{
  "n_kv_head": 6,
  "activation": "swiglu",
  "attn_scale": 0.0884,
  "bias": "none",
  "init": "normal",
  "init_std_o": 0.0278,
  "lr": 0.0155,
  "warmup_steps": 0,
  "final_lr_fraction": 0.0,
  "seq_len": 1024,
  "doc_mask": true,
  "steps": 5424
}
Each number is 50 + 10 x the weight over its row's rms, rounded and kept within 0 to 99. Layers, rows and columns count from 0. The size before them is the row's rms in percent of the matrix's.

# k: layer 2 attention key, 768x768, rms 0.0196, rows 177-212, columns 480-575
# q: layer 2 attention query, 768x768, rms 0.0221, rows 178-213, columns 480-575
k177 080:57 33 40 59 43 20 68 36 57 48 48 64 41 48 71 78 38 50 68 37 52 52 45 40 50 48 41 45 49 53 35 51 40 42 43 58 58 62 50 46 58 57 47 37 31 46 45 30 52 49 42 46 61 61 54 52 49 49 52 57 44 55 56 37 54 38 38 45 64 60 51 49 46 43 47 43 53 59 45 34 65 50 44 46 40 52 49 33 37 51 60 47 47 53 46 56
q178 099:64 27 56 71 69 37 43 35 41 63 60 54 44 31 61 42 52 67 50 61 35 60 58 52 55 38 47 40 42 44 35 42 48 47 33 20 71 62 61 61 56 54 66 56 45 56 43 58 51 36 50 38 53 39 43 47 61 45 39 58 45 46 48 45 52 49 58 60 44 40 58 40 59 53 42 57 44 53 61 55 74 32 53 40 38 57 50 33 55 50 55 44 46 63 44 61
k178 064:59 40 70 56 54 45 61 77 46 55 49 49 59 46 54 32 77 47 48 39 63 39 58 50 42 47 42 44 55 52 46 57 53 55 44 57 41 51 35 48 32 53 50 67 48 51 54 65 44 39 56 51 52 55 46 38 38 33 56 55 54 46 36 66 47 51 44 38 62 35 59 49 60 54 55 38 36 28 60 57 47 47 42 66 49 30 45 65 55 47 47 50 29 49 56 45
q179 075:51 34 37 46 65 48 64 51 65 46 37 42 51 46 57 51 52 53 65 80 64 54 56 64 57 43 39 54 61 55 59 45 47 46 66 45 49 46 39 46 45 49 46 49 52 49 50 49 54 43 69 37 40 42 56 60 50 51 31 41 42 34 41 54 50 50 55 58 35 46 48 36 51 71 50 38 25 73 65 38 63 52 65 44 39 46 43 27 42 49 40 51 39 54 49 36
k179 056:45 46 57 42 51 40 35 47 51 48 56 19 74 45 48 44 53 28 54 46 49 60 43 46 42 46 51 34 63 54 62 46 54 53 58 53 56 42 56 52 45 40 50 58 26 52 53 65 53 35 35 55 55 62 41 32 46 56 52 57 48 56 56 53 42 43 62 52 62 50 61 60 53 48 45 59 59 47 63 46 55 52 40 37 40 48 44 48 54 32 62 52 44 40 50 45
q180 076:35 43 65 52 60 41 53 55 65 66 42 56 63 43 42 68 32 69 41 46 31 58 48 44 49 48 55 45 47 48 42 60 44 47 59 43 37 59 34 52 61 46 70 47 52 65 62 56 50 51 41 49 55 58 56 43 45 36 47 39 44 49 50 37 45 57 43 57 40 56 47 37 41 38 40 51 36 43 54 60 65 63 54 61 54 58 50 53 47 49 57 56 49 32 50 61
k180 064:51 63 39 51 49 48 67 52 55 57 54 55 44 67 60 30 65 50 44 35 61 56 40 42 65 58 41 50 43 36 40 43 60 53 41 58 51 61 57 44 70 58 52 47 64 55 62 42 50 48 48 47 45 61 57 54 46 44 46 50 49 56 45 66 56 32 49 38 21 56 22 63 50 50 48 36 44 48 36 31 55 43 49 52 56 42 25 53 55 41 54 59 40 79 56 66
q181 108:38 82 34 32 33 59 68 48 63 39 48 48 58 69 46 48 55 38 57 34 62 49 42 53 45 66 46 55 50 62 58 57 56 65 66 60 32 44 37 44 53 47 28 42 58 51 57 40 53 72 51 50 38 50 52 50 39 53 56 31 61 45 48 56 47 49 55 50 48 63 36 52 34 46 64 44 53 48 36 55 40 61 50 46 55 49 42 57 50 49 45 55 62 39 53 40
k181 069:53 59 32 39 48 69 26 29 32 38 57 44 50 36 42 65 32 51 48 70 42 55 54 51 47 61 74 51 42 59 56 62 49 43 43 41 64 51 65 67 58 40 50 47 34 48 57 39 44 52 26 46 59 59 51 42 61 63 37 46 49 49 46 36 54 50 47 53 59 60 63 49 58 48 40 58 67 57 48 56 45 62 48 41 48 66 65 40 53 46 53 59 58 31 55 57
q182 111:37 59 58 48 28 45 47 59 59 60 47 38 61 52 64 57 49 43 51 20 34 56 61 38 61 63 50 62 49 54 53 53 64 54 61 79 41 36 47 56 46 38 33 65 68 59 54 34 41 76 65 52 55 46 60 51 53 57 61 32 50 43 51 47 38 58 56 39 33 52 39 34 36 55 60 53 52 51 61 66 56 69 59 48 53 40 40 42 44 54 60 55 65 28 42 53
k182 084:48 53 46 66 60 59 44 36 43 38 51 37 29 39 43 39 46 61 45 37 37 58 55 41 53 53 70 63 45 51 77 60 44 46 52 71 42 46 62 54 50 52 37 63 46 48 35 42 44 55 23 61 38 48 52 44 57 50 42 56 46 43 33 49 63 55 34 51 30 74 70 46 39 53 51 57 60 50 42 63 57 61 62 50 46 49 62 54 54 43 32 49 55 42 39 41
q183 093:61 35 49 43 65 38 53 37 31 57 51 43 67 51 52 42 60 49 51 74 54 44 53 56 58 49 43 41 38 60 47 37 44 43 31 37 64 66 52 51 59 44 59 55 39 59 45 52 50 26 61 51 50 48 37 35 51 44 46 59 37 47 65 63 62 43 45 42 47 54 65 54 63 53 52 55 43 62 42 54 62 53 43 50 39 53 60 37 60 44 53 48 53 64 52 48
k183 063:55 33 43 42 64 53 52 71 52 68 40 32 50 51 43 52 36 55 58 40 59 39 53 58 41 51 40 49 53 54 53 48 54 59 60 63 39 42 55 43 32 40 42 55 58 47 66 56 37 48 47 40 71 36 47 41 49 42 58 50 47 51 62 69 44 47 50 50 64 51 57 43 57 47 46 49 41 33 65 70 56 59 41 41 40 67 65 54 53 38 58 50 58 36 50 44
q184 077:37 32 66 61 70 34 50 59 51 49 46 33 63 35 43 51 31 59 48 66 41 54 59 37 62 39 45 43 53 42 33 50 44 40 36 30 49 46 46 53 63 52 73 51 32 43 62 56 62 26 48 48 67 52 53 52 49 51 43 43 42 43 40 46 56 54 56 46 41 42 55 30 60 56 51 50 48 61 59 67 77 40 58 56 47 35 47 28 59 43 61 54 44 35 57 43
k184 062:38 56 74 52 52 44 69 72 59 57 45 40 52 56 50 47 63 60 66 43 52 55 46 39 38 34 49 41 59 32 73 60 57 61 49 68 47 41 44 51 31 42 34 66 55 35 47 31 48 49 52 53 44 49 52 36 53 39 60 50 51 52 52 60 52 48 58 43 55 58 40 59 59 76 59 56 33 25 54 42 39 64 36 52 41 43 49 45 39 40 43 55 37 43 68 55
q185 078:39 49 29 41 29 63 46 64 43 50 40 50 50 72 47 66 51 31 30 49 52 50 47 60 64 57 72 58 62 53 62 56 44 52 49 77 36 59 47 41 53 41 49 50 61 57 56 47 39 54 52 62 61 53 59 48 59 45 66 58 75 54 61 52 52 54 34 40 49 48 56 56 35 29 46 65 53 64 41 34 18 68 48 70 64 58 50 54 52 61 47 46 57 59 56 55
k185 072:51 64 35 67 55 49 36 39 53 44 55 56 51 39 48 59 51 35 50 59 49 48 50 62 46 55 38 49 51 48 26 34 51 46 46 51 46 59 58 38 54 63 44 53 43 43 40 45 59 56 47 43 50 44 55 53 57 54 42 59 46 42 53 34 47 53 51 72 45 76 57 28 52 42 53 66 53 47 56 47 57 46 66 43 49 55 51 49 60 47 48 57 51 51 44 36
q186 080:52 66 33 37 51 61 53 38 55 70 47 48 53 46 38 45 73 31 53 50 34 40 42 52 62 63 51 51 44 17 42 45 58 62 88 59 52 44 50 39 51 32 52 47 54 49 61 59 62 41 34 58 41 57 44 48 53 36 52 53 48 52 38 53 60 51 43 62 63 37 52 31 60 51 44 38 34 56 08 60 52 43 38 48 51 38 51 43 54 45 60 51 34 40 41 42
k186 094:41 52 34 52 53 48 53 63 54 41 46 49 58 71 43 48 62 43 49 71 58 27 36 46 49 48 46 56 51 38 50 72 49 49 31 70 64 62 66 45 66 48 41 43 07 54 61 62 46 49 36 43 45 48 56 52 51 60 58 54 50 41 52 57 63 44 49 57 37 49 40 62 62 54 37 51 41 40 55 41 42 25 58 52 54 71 21 47 47 40 40 35 66 22 53 61
q187 079:52 51 54 64 47 45 69 52 51 45 55 60 34 32 55 38 43 47 40 45 53 45 52 40 55 49 43 52 69 40 40 71 51 59 59 40 44 39 55 51 36 67 43 44 57 54 56 53 51 57 44 42 53 47 49 62 39 57 39 17 36 50 44 68 36 56 49 58 45 49 45 54 44 59 48 41 48 50 55 53 50 21 62 39 50 59 41 52 56 66 44 35 56 41 38 56
k187 066:59 59 56 56 60 45 50 32 28 27 55 39 49 54 57 64 65 55 55 47 29 64 58 44 69 39 52 59 60 50 52 50 53 62 37 39 64 57 50 61 66 55 74 37 64 59 42 61 70 57 50 55 42 53 52 33 63 56 38 53 52 49 58 43 61 64 42 48 33 52 45 42 55 54 42 65 38 51 55 58 58 65 40 33 52 53 62 35 43 53 39 53 59 59 46 52
q188 087:49 44 41 37 56 55 64 43 39 33 48 58 50 79 46 56 53 46 54 59 56 52 41 62 46 65 47 41 35 40 72 34 47 55 52 41 47 67 56 48 65 58 38 35 43 45 31 72 46 52 33 51 36 58 40 58 49 45 45 44 68 68 61 44 63 56 50 60 77 47 48 65 55 41 58 41 48 46 36 35 51 42 49 55 54 59 58 37 54 50 25 41 38 50 73 39
k188 069:43 31 52 43 63 58 40 51 60 65 55 38 55 34 47 66 51 53 63 56 51 38 48 48 44 61 22 45 45 41 54 51 40 54 56 45 55 59 52 36 34 37 44 48 44 37 58 61 73 37 44 34 59 52 36 53 42 62 60 48 51 53 53 55 54 51 54 46 46 45 46 42 41 46 53 60 42 50 62 52 62 52 41 33 43 58 67 37 48 50 60 60 41 54 55 54
q189 081:61 38 50 27 60 54 52 52 63 24 59 60 57 45 24 35 56 66 50 70 59 32 51 69 45 37 46 46 67 71 48 40 34 54 69 36 32 59 50 58 52 56 63 55 52 35 55 35 62 62 35 33 23 49 59 33 62 40 57 49 57 74 42 49 42 45 45 51 63 54 66 62 45 41 46 52 27 56 49 43 28 39 48 54 51 50 65 36 68 52 53 43 60 59 40 59
k189 080:45 35 49 50 63 57 53 69 51 30 55 43 45 44 55 28 51 50 41 49 71 35 53 55 47 71 36 48 47 59 16 53 62 56 49 40 73 55 46 61 54 58 59 45 36 61 49 61 63 43 52 47 58 59 52 48 36 48 56 37 54 30 47 51 56 55 40 47 71 59 49 49 59 46 44 51 55 48 54 44 63 38 45 46 77 50 53 70 45 45 65 46 34 39 49 55
q190 079:53 53 42 50 42 42 57 46 38 77 48 61 52 39 37 51 44 51 53 50 52 55 49 46 35 45 60 52 60 42 47 55 56 57 60 57 62 42 28 43 45 37 62 40 58 49 54 64 55 43 42 60 60 49 59 59 51 50 44 56 38 40 41 58 58 53 34 53 52 57 64 56 54 74 39 32 67 59 33 46 45 56 37 58 68 53 55 50 42 58 52 72 46 73 41 59
k190 083:46 58 57 46 61 53 67 64 56 62 37 35 58 58 54 31 82 36 39 57 55 33 71 54 54 62 43 44 41 44 52 39 50 57 50 57 61 46 40 61 54 62 31 32 41 67 59 71 36 60 37 51 40 52 49 49 52 41 53 55 42 34 34 46 57 33 45 44 33 42 65 56 38 46 50 56 68 62 25 54 47 57 53 48 52 59 46 54 36 44 53 51 43 33 49 45
q191 103:58 33 40 62 78 51 51 38 37 43 47 59 50 50 40 46 49 63 49 70 54 42 45 56 50 40 46 35 42 32 50 46 50 47 47 05 55 63 59 50 54 63 65 42 40 39 43 67 64 33 39 38 37 51 46 52 57 48 36 61 45 65 52 50 43 53 49 81 63 42 56 57 59 40 33 42 41 50 54 37 75 33 51 49 50 50 65 35 49 46 35 41 38 59 52 52
k191 083:53 28 70 42 49 28 47 60 56 78 54 44 64 65 65 50 66 58 57 68 54 38 54 59 58 56 16 36 53 40 38 45 53 60 43 56 54 65 35 38 34 46 63 54 50 56 51 73 64 39 71 43 58 62 42 55 33 42 48 40 43 48 46 60 53 44 71 53 45 28 28 57 58 43 51 31 25 47 58 41 46 48 42 48 58 47 29 51 62 52 67 52 45 54 61 56
q192 100:45 68 60 49 30 60 45 62 66 57 59 45 36 21 56 49 37 52 40 16 37 43 55 37 58 43 63 60 61 61 41 67 52 53 59 73 33 23 49 56 40 56 56 59 63 57 63 34 49 68 57 56 63 46 54 52 51 61 57 48 45 46 37 43 42 44 54 36 41 60 51 35 40 72 52 43 59 43 49 62 37 64 56 48 53 46 35 50 48 53 66 59 47 40 40 56
k192 060:52 97 55 69 45 46 54 56 39 44 58 51 48 47 33 39 51 58 33 44 51 64 63 43 59 14 68 47 55 77 44 55 61 41 56 53 47 43 67 49 66 63 59 46 40 52 41 25 32 59 59 60 47 43 48 64 55 47 38 46 65 35 59 57 38 65 55 46 41 52 57 38 51 67 52 52 63 42 36 56 54 69 55 46 39 40 52 46 60 42 49 43 58 56 47 43
q193 095:62 39 79 53 48 54 26 64 40 57 51 52 27 18 60 40 43 74 44 46 37 46 50 38 54 47 49 55 55 60 44 55 46 45 37 71 56 35 47 54 38 45 62 65 69 59 59 36 36 40 65 51 80 45 47 40 50 51 57 68 33 57 49 50 59 34 58 36 40 57 82 52 68 58 40 51 58 51 56 60 43 47 49 48 52 46 53 54 48 52 69 49 41 59 37 76
k193 082:43 33 57 73 55 40 84 70 53 55 47 48 52 58 49 39 51 53 39 45 53 55 59 63 55 41 39 54 51 40 44 45 47 36 50 41 35 71 55 38 50 58 50 64 39 50 50 63 35 54 64 38 44 55 62 43 38 51 39 52 61 41 59 66 50 61 29 57 37 47 49 52 39 55 63 59 49 58 42 51 51 34 46 48 44 38 52 46 40 65 34 38 34 71 65 54
q194 079:60 48 51 49 46 45 57 35 56 69 49 55 49 58 35 46 70 45 65 57 35 55 57 58 65 62 38 43 67 46 24 54 41 67 47 32 60 55 55 57 34 28 42 47 41 32 38 57 54 40 39 47 42 43 49 50 46 59 50 42 53 40 47 52 62 54 63 59 64 53 50 40 35 54 46 41 43 45 36 43 44 60 33 46 54 52 56 49 44 46 59 45 47 46 38 65
k194 089:57 16 40 42 53 61 47 35 53 60 50 25 54 47 42 40 43 50 48 62 59 54 45 53 34 50 64 34 45 47 65 55 51 43 60 40 52 50 51 59 44 56 59 43 61 52 52 42 52 29 27 58 61 41 65 31 47 55 60 42 51 55 57 53 60 51 40 44 57 45 65 47 52 60 55 48 59 44 45 50 54 48 42 56 53 73 50 49 34 56 64 45 54 44 60 38
q195 106:36 70 54 43 44 58 59 71 53 34 57 50 40 48 54 58 45 42 50 22 49 53 52 45 48 65 55 49 54 59 40 58 61 52 65 79 23 32 48 50 43 49 37 53 75 48 52 35 51 66 47 53 63 53 54 48 51 58 63 36 46 56 43 35 41 56 58 45 53 58 50 46 33 64 55 49 52 49 52 63 37 53 54 42 54 53 47 52 51 56 56 56 57 41 50 57
k195 067:55 43 57 58 61 51 37 48 38 53 59 38 52 33 33 43 41 49 45 55 46 52 48 43 44 48 50 50 44 53 59 60 46 45 46 45 46 54 64 46 45 53 43 56 24 47 45 49 41 45 39 48 46 55 54 40 48 65 42 59 58 30 55 45 42 59 39 62 43 63 71 42 36 42 43 61 62 63 59 61 63 51 56 43 57 63 54 48 34 49 40 46 41 50 48 58
q196 080:38 61 52 56 41 32 58 45 64 54 56 59 46 49 51 70 39 56 32 32 30 57 46 54 51 52 67 56 45 25 66 43 35 59 44 56 49 56 47 30 37 61 54 47 76 56 51 60 42 44 65 49 51 55 47 75 37 39 35 36 46 60 47 35 56 73 48 48 56 47 43 42 51 54 60 63 54 53 57 53 61 57 65 53 47 51 35 50 26 63 53 48 25 47 57 53
k196 082:45 79 41 52 31 44 75 47 48 49 74 48 53 55 59 26 73 56 55 41 30 65 54 50 57 46 57 50 52 28 43 57 59 47 49 61 56 49 56 33 77 52 37 55 54 67 45 49 69 53 67 67 43 43 38 55 59 43 49 63 45 44 60 62 35 33 46 49 28 61 32 53 30 54 35 47 42 58 36 43 47 67 51 47 46 36 36 64 57 44 40 42 48 61 24 49
q197 075:54 62 51 61 40 50 36 53 63 60 47 64 59 37 45 45 72 35 53 65 63 36 37 38 43 62 51 51 55 61 62 44 48 40 57 78 44 58 40 42 50 45 61 52 51 57 58 66 60 48 39 42 59 34 57 65 44 53 47 63 43 53 53 35 49 74 53 50 60 45 46 48 66 52 50 52 36 45 32 61 46 52 27 54 51 46 60 63 46 41 52 57 42 22 62 36
k197 097:38 77 69 64 53 51 58 49 46 54 52 36 54 69 37 41 42 56 46 45 33 43 51 44 76 49 63 60 49 30 60 56 60 58 58 84 50 41 43 45 60 47 26 46 48 58 56 49 48 57 56 61 38 46 46 39 36 40 45 36 55 49 56 47 58 49 46 45 60 39 39 51 36 40 62 55 46 50 27 55 58 33 47 63 63 49 55 36 60 36 38 58 48 54 56 52
q198 084:47 30 70 55 65 43 43 58 45 44 49 57 31 42 45 49 54 62 49 45 52 51 56 44 60 55 50 44 47 50 40 61 45 43 47 69 73 48 57 54 25 48 43 64 72 61 57 44 41 46 44 68 67 39 55 46 63 38 58 54 44 44 45 53 43 50 58 23 45 46 60 44 62 65 59 43 61 50 56 63 55 44 66 50 45 39 75 55 45 51 60 46 47 48 53 72
k198 075:32 34 67 37 52 27 45 50 50 56 41 45 31 48 41 47 29 32 49 17 40 62 54 45 36 39 72 57 72 60 55 38 45 45 50 62 40 39 61 59 46 52 67 40 63 50 46 52 51 56 44 44 50 43 36 54 55 49 55 68 44 47 46 52 37 59 47 60 39 48 57 50 44 48 39 54 48 51 54 60 46 44 37 38 35 57 65 37 40 58 39 46 47 72 37 49
q199 078:46 71 36 56 41 59 72 46 53 58 41 34 63 54 51 65 72 48 59 50 32 38 47 42 30 53 63 35 46 45 45 60 44 39 54 88 43 43 60 58 56 35 67 63 65 27 54 64 63 47 42 47 55 25 51 30 45 43 69 64 54 51 68 46 41 40 54 44 48 17 47 60 51 46 62 55 53 47 36 64 61 74 57 50 41 53 42 46 45 50 60 49 42 35 40 38
k199 089:35 66 55 46 38 48 47 53 45 31 61 53 47 57 35 49 50 64 44 44 33 62 43 43 62 69 61 75 53 29 37 45 46 51 40 78 58 52 71 50 61 45 44 48 39 61 37 51 52 50 58 70 39 56 43 35 59 42 47 49 39 67 70 58 60 41 33 59 42 54 43 48 39 43 44 44 38 58 52 41 62 43 64 43 46 49 53 64 47 46 41 51 57 44 43 55
q200 081:30 37 49 53 60 49 56 76 47 43 49 70 54 46 34 45 58 66 63 56 48 58 49 59 49 45 46 43 61 34 50 63 40 48 47 33 50 38 62 44 58 51 66 45 37 58 52 56 51 66 69 37 61 44 51 62 51 54 52 53 33 54 38 51 51 28 54 56 56 30 68 47 49 43 45 46 55 37 48 48 57 60 55 39 47 46 62 49 53 47 65 62 44 46 56 53
k200 080:63 48 65 47 54 73 71 48 44 43 55 48 47 68 32 41 58 55 46 61 61 60 53 50 36 29 50 38 56 38 44 43 68 76 73 46 48 28 23 54 41 48 49 73 75 63 49 38 27 36 46 60 54 45 59 42 64 60 47 31 66 60 71 45 41 58 48 42 53 30 47 46 52 40 58 47 46 41 46 41 55 50 34 58 61 44 60 56 44 68 42 46 50 43 55 52
q201 088:56 45 43 39 48 41 53 43 41 58 35 47 65 58 43 48 65 39 61 88 54 39 39 63 47 52 31 44 45 57 44 36 50 53 34 34 72 74 45 35 56 60 40 47 32 42 39 57 50 33 56 39 34 51 44 53 44 47 50 55 44 41 67 65 50 49 46 61 48 45 53 62 53 27 53 46 37 59 50 43 59 56 38 55 47 54 63 56 53 34 49 42 55 58 56 42
k201 058:55 34 46 55 43 49 35 49 45 46 59 52 42 49 46 48 65 55 56 64 39 34 61 52 43 40 32 47 51 48 69 50 49 62 31 38 54 56 44 48 39 42 58 53 53 60 57 44 51 44 35 31 63 53 51 35 52 48 52 46 46 61 50 68 55 36 44 42 58 48 32 43 56 46 35 38 53 46 70 48 49 68 48 41 54 67 73 42 46 63 49 53 59 31 59 69
q202 079:51 29 61 49 61 42 46 48 51 47 46 66 39 52 38 43 58 64 64 68 53 53 40 52 44 48 42 31 39 50 46 44 62 65 33 32 48 53 66 57 47 64 60 42 53 51 70 40 46 62 42 41 50 41 49 46 57 52 58 26 55 56 48 33 51 52 40 47 53 40 58 52 54 46 57 52 46 37 50 53 58 50 61 46 40 60 66 29 45 54 70 37 54 48 42 62
k202 080:44 38 78 43 42 51 60 61 52 61 46 45 40 43 68 34 56 58 46 33 56 56 45 49 48 47 55 46 61 50 43 49 65 48 45 43 59 36 57 56 47 46 56 65 71 51 55 52 52 66 32 55 45 47 38 60 38 54 35 39 56 46 41 59 41 50 45 46 38 33 43 42 50 56 57 32 49 52 54 51 47 55 43 48 66 27 45 49 53 57 45 47 40 59 64 49
q203 074:56 56 29 43 49 52 68 64 63 41 54 53 54 53 47 64 61 52 49 56 53 45 46 34 57 52 42 44 70 33 59 56 49 38 68 26 37 54 67 52 54 67 53 56 49 57 45 52 43 63 58 32 30 49 48 47 29 58 64 48 54 50 44 41 51 38 57 31 31 37 52 61 47 54 52 48 35 56 41 64 46 51 47 47 42 59 33 37 62 63 58 52 58 52 62 65
k203 105:48 33 50 40 43 58 42 61 47 46 51 52 42 42 53 40 39 50 61 33 60 45 36 45 47 54 35 39 38 50 46 48 48 59 54 17 33 44 56 46 50 44 59 55 49 35 58 57 59 26 51 32 59 51 68 62 51 50 57 41 77 40 37 46 54 46 57 58 69 67 58 39 61 68 55 58 45 40 59 61 57 61 41 57 51 45 47 55 56 58 61 60 45 48 39 42
q204 092:52 30 43 53 64 43 46 30 35 50 41 40 60 68 43 63 59 42 53 85 52 54 61 60 51 43 28 51 42 48 64 36 49 48 33 26 63 75 49 46 50 38 43 60 36 45 31 59 39 45 56 51 42 48 50 47 48 44 53 59 44 52 60 63 59 58 28 58 40 53 54 50 64 49 49 54 42 47 44 46 62 53 34 62 47 49 64 41 64 42 47 53 56 65 61 39
k204 065:40 31 40 62 56 27 55 57 58 61 39 53 42 47 66 53 49 60 58 34 48 27 54 45 23 58 48 43 41 32 55 64 35 64 50 46 57 59 33 43 27 39 50 59 61 57 49 45 60 48 56 32 47 41 52 53 61 52 70 49 45 63 50 58 51 56 37 57 55 38 46 52 56 48 52 26 46 53 53 44 44 51 39 52 54 57 50 61 49 62 52 30 67 22 64 47
q205 083:52 44 46 53 47 53 47 52 43 55 53 49 75 45 45 65 44 63 56 50 53 39 35 55 56 40 41 58 43 19 48 29 23 55 51 38 30 55 49 46 54 45 69 57 45 48 43 62 68 55 52 26 56 53 48 58 44 57 60 65 41 51 61 41 48 40 66 54 48 55 43 44 48 63 45 64 38 56 66 65 61 54 51 61 54 58 55 61 30 49 44 68 27 45 44 49
k205 083:45 47 45 55 51 42 53 57 44 52 48 38 59 47 44 32 53 48 68 54 41 56 49 36 59 66 55 46 56 45 62 43 54 59 77 48 55 52 45 58 61 67 45 41 50 51 55 43 36 41 70 60 66 52 63 52 50 49 63 42 53 33 42 44 55 39 37 35 65 36 45 68 50 40 62 42 57 43 43 47 45 62 49 61 52 53 49 59 75 49 50 35 62 32 57 64
q206 079:66 52 56 61 59 37 53 40 54 70 58 60 43 26 47 55 30 64 50 50 37 63 70 48 62 40 39 53 66 46 43 44 39 46 46 44 62 35 53 62 50 60 62 42 48 45 45 61 66 56 52 65 51 45 48 52 55 50 30 55 41 36 37 58 46 62 53 50 39 59 64 38 53 62 40 73 38 40 74 57 49 43 57 55 43 41 34 42 43 61 54 50 53 49 36 49
k206 065:39 64 49 56 40 49 62 54 58 47 44 55 67 50 47 42 55 42 42 18 48 47 46 42 36 31 62 49 56 45 37 56 46 46 58 54 54 37 51 54 56 65 44 29 59 50 48 48 62 68 53 55 31 41 42 46 50 45 59 47 42 52 56 50 38 47 51 45 48 57 48 53 49 72 47 46 44 50 47 38 35 58 55 53 48 35 50 55 45 51 55 25 45 57 45 37
q207 080:64 46 41 46 67 41 45 34 47 57 52 47 66 47 40 60 58 57 58 63 43 68 51 46 62 50 39 52 46 56 49 31 36 57 32 17 58 62 53 42 59 47 74 37 46 34 39 51 66 54 58 48 52 42 61 43 59 60 39 40 37 61 46 45 55 40 58 74 50 45 36 58 55 47 35 64 33 56 50 71 43 52 58 51 41 52 61 41 42 63 47 41 66 64 40 38
k207 072:68 48 47 63 49 46 38 74 43 60 45 39 58 57 61 39 56 48 50 43 71 29 51 57 52 52 37 53 50 52 51 62 48 45 57 49 35 36 49 53 35 48 50 49 59 44 47 46 42 48 42 36 52 50 61 51 42 28 32 27 39 37 52 41 52 31 50 44 57 45 53 40 62 55 50 29 51 31 63 45 36 63 39 56 62 54 49 52 61 31 67 58 48 39 58 32
q208 074:58 40 65 47 33 43 39 57 44 52 72 51 57 44 49 57 39 57 39 38 41 60 55 40 48 55 57 62 35 39 60 30 43 52 28 67 42 52 71 71 61 39 42 60 29 56 39 44 35 63 45 62 47 52 50 50 64 41 53 62 67 60 59 57 80 60 52 27 60 54 48 59 64 42 38 80 54 50 41 46 37 57 61 58 49 49 49 52 54 41 39 50 63 48 60 63
k208 063:36 68 26 59 45 68 61 48 66 31 36 47 42 65 40 44 31 54 44 22 58 49 38 44 55 49 68 56 54 43 41 43 38 54 63 47 35 49 47 50 61 52 45 58 60 56 50 30 54 64 40 37 38 32 42 62 51 56 69 52 41 47 64 43 55 31 41 24 43 62 43 34 54 55 53 44 48 42 46 42 48 54 59 47 53 41 65 34 57 56 56 47 49 36 40 37
q209 077:34 43 38 63 51 40 61 47 49 58 53 50 32 50 56 46 68 53 50 43 62 50 53 69 43 59 48 43 56 68 51 49 38 70 48 35 52 55 51 46 33 64 31 59 39 43 56 26 51 52 58 47 16 39 54 51 56 40 66 42 43 60 54 54 50 48 52 53 64 59 35 53 40 38 45 57 47 70 62 54 22 44 50 42 62 72 59 46 56 58 34 54 55 59 58 58
k209 078:59 56 35 72 65 50 44 56 56 19 58 43 51 59 60 64 57 41 44 42 59 51 35 50 47 60 51 36 40 56 40 50 61 60 38 48 37 76 33 65 56 48 55 59 33 63 58 37 39 59 52 31 51 64 53 59 53 46 40 63 37 34 57 57 54 47 44 56 40 78 37 38 66 42 44 48 50 33 41 49 52 48 59 65 43 46 36 67 58 50 54 53 49 48 40 38
q210 081:42 57 56 39 50 48 55 54 60 60 52 46 44 33 63 50 49 63 59 44 55 58 37 44 56 55 45 52 67 54 46 60 39 48 65 61 32 47 55 62 57 46 58 45 48 59 65 50 44 50 50 48 67 41 54 56 33 42 45 43 49 40 58 45 43 57 38 47 57 38 48 49 35 52 56 44 48 50 57 69 49 50 45 61 57 59 46 65 36 36 49 62 64 37 50 43
k210 076:45 71 43 60 42 54 49 47 57 53 56 44 65 52 48 55 57 38 53 45 53 59 45 35 59 30 65 49 54 64 53 45 56 51 52 40 52 41 63 55 44 52 52 59 61 43 49 42 38 64 41 48 51 60 51 47 57 51 44 51 57 53 41 54 49 30 49 55 42 58 44 44 53 60 55 35 46 61 46 46 46 61 53 58 47 29 49 57 60 46 62 59 56 61 51 57
q211 078:59 43 52 64 41 32 63 43 52 55 41 39 60 44 62 44 61 53 51 76 50 52 65 48 64 61 48 41 26 33 69 54 59 46 61 41 64 50 46 47 56 45 50 47 44 50 38 51 66 62 50 46 58 42 61 55 57 66 55 48 42 47 51 48 42 57 65 46 48 31 31 42 55 45 40 52 40 41 50 45 53 52 43 48 61 46 61 51 48 40 44 46 34 46 54 55
k211 087:58 48 31 47 65 47 55 30 57 64 53 41 47 38 47 54 68 35 48 51 50 42 49 61 36 62 47 53 57 40 63 51 49 55 58 63 31 39 54 56 50 55 73 76 48 56 40 59 42 44 35 34 63 54 39 35 54 29 42 50 53 44 52 56 59 57 61 50 44 38 67 64 64 55 47 37 61 39 32 52 48 65 54 56 58 32 40 50 53 40 68 38 59 44 57 48
q212 081:46 48 46 34 41 60 50 44 53 23 47 56 61 50 51 58 46 43 55 46 53 62 46 55 66 42 64 53 48 66 39 51 62 59 49 47 38 58 51 56 53 53 55 52 53 42 62 35 53 41 74 57 57 52 44 54 42 57 40 63 47 54 39 46 56 43 49 52 40 71 51 40 38 34 36 55 72 43 70 55 44 53 34 48 52 51 43 52 35 43 43 37 57 50 54 66
k212 085:26 39 68 87 68 26 52 58 43 46 36 48 37 43 47 48 54 60 48 55 64 58 39 47 51 51 49 49 64 66 50 47 52 50 18 47 53 45 49 46 43 54 62 61 43 50 44 60 62 51 46 49 53 48 53 60 43 49 48 73 52 44 57 35 60 38 43 40 33 61 52 49 52 54 60 58 32 47 68 64 55 41 55 64 46 46 73 58 48 60 52 49 59 58 45 52
q213 075:35 58 51 39 65 55 65 35 26 40 62 40 64 74 51 52 47 62 52 15 27 44 57 63 49 56 45 62 68 61 51 50 46 44 50 43 59 54 47 52 47 47 57 41 56 42 43 58 34 66 56 64 46 51 51 41 51 38 53 40 48 48 34 78 53 51 45 73 52 58 35 63 45 44 43 54 44 46 67 41 47 43 42 57 46 37 45 64 65 49 42 51 46 45 72 56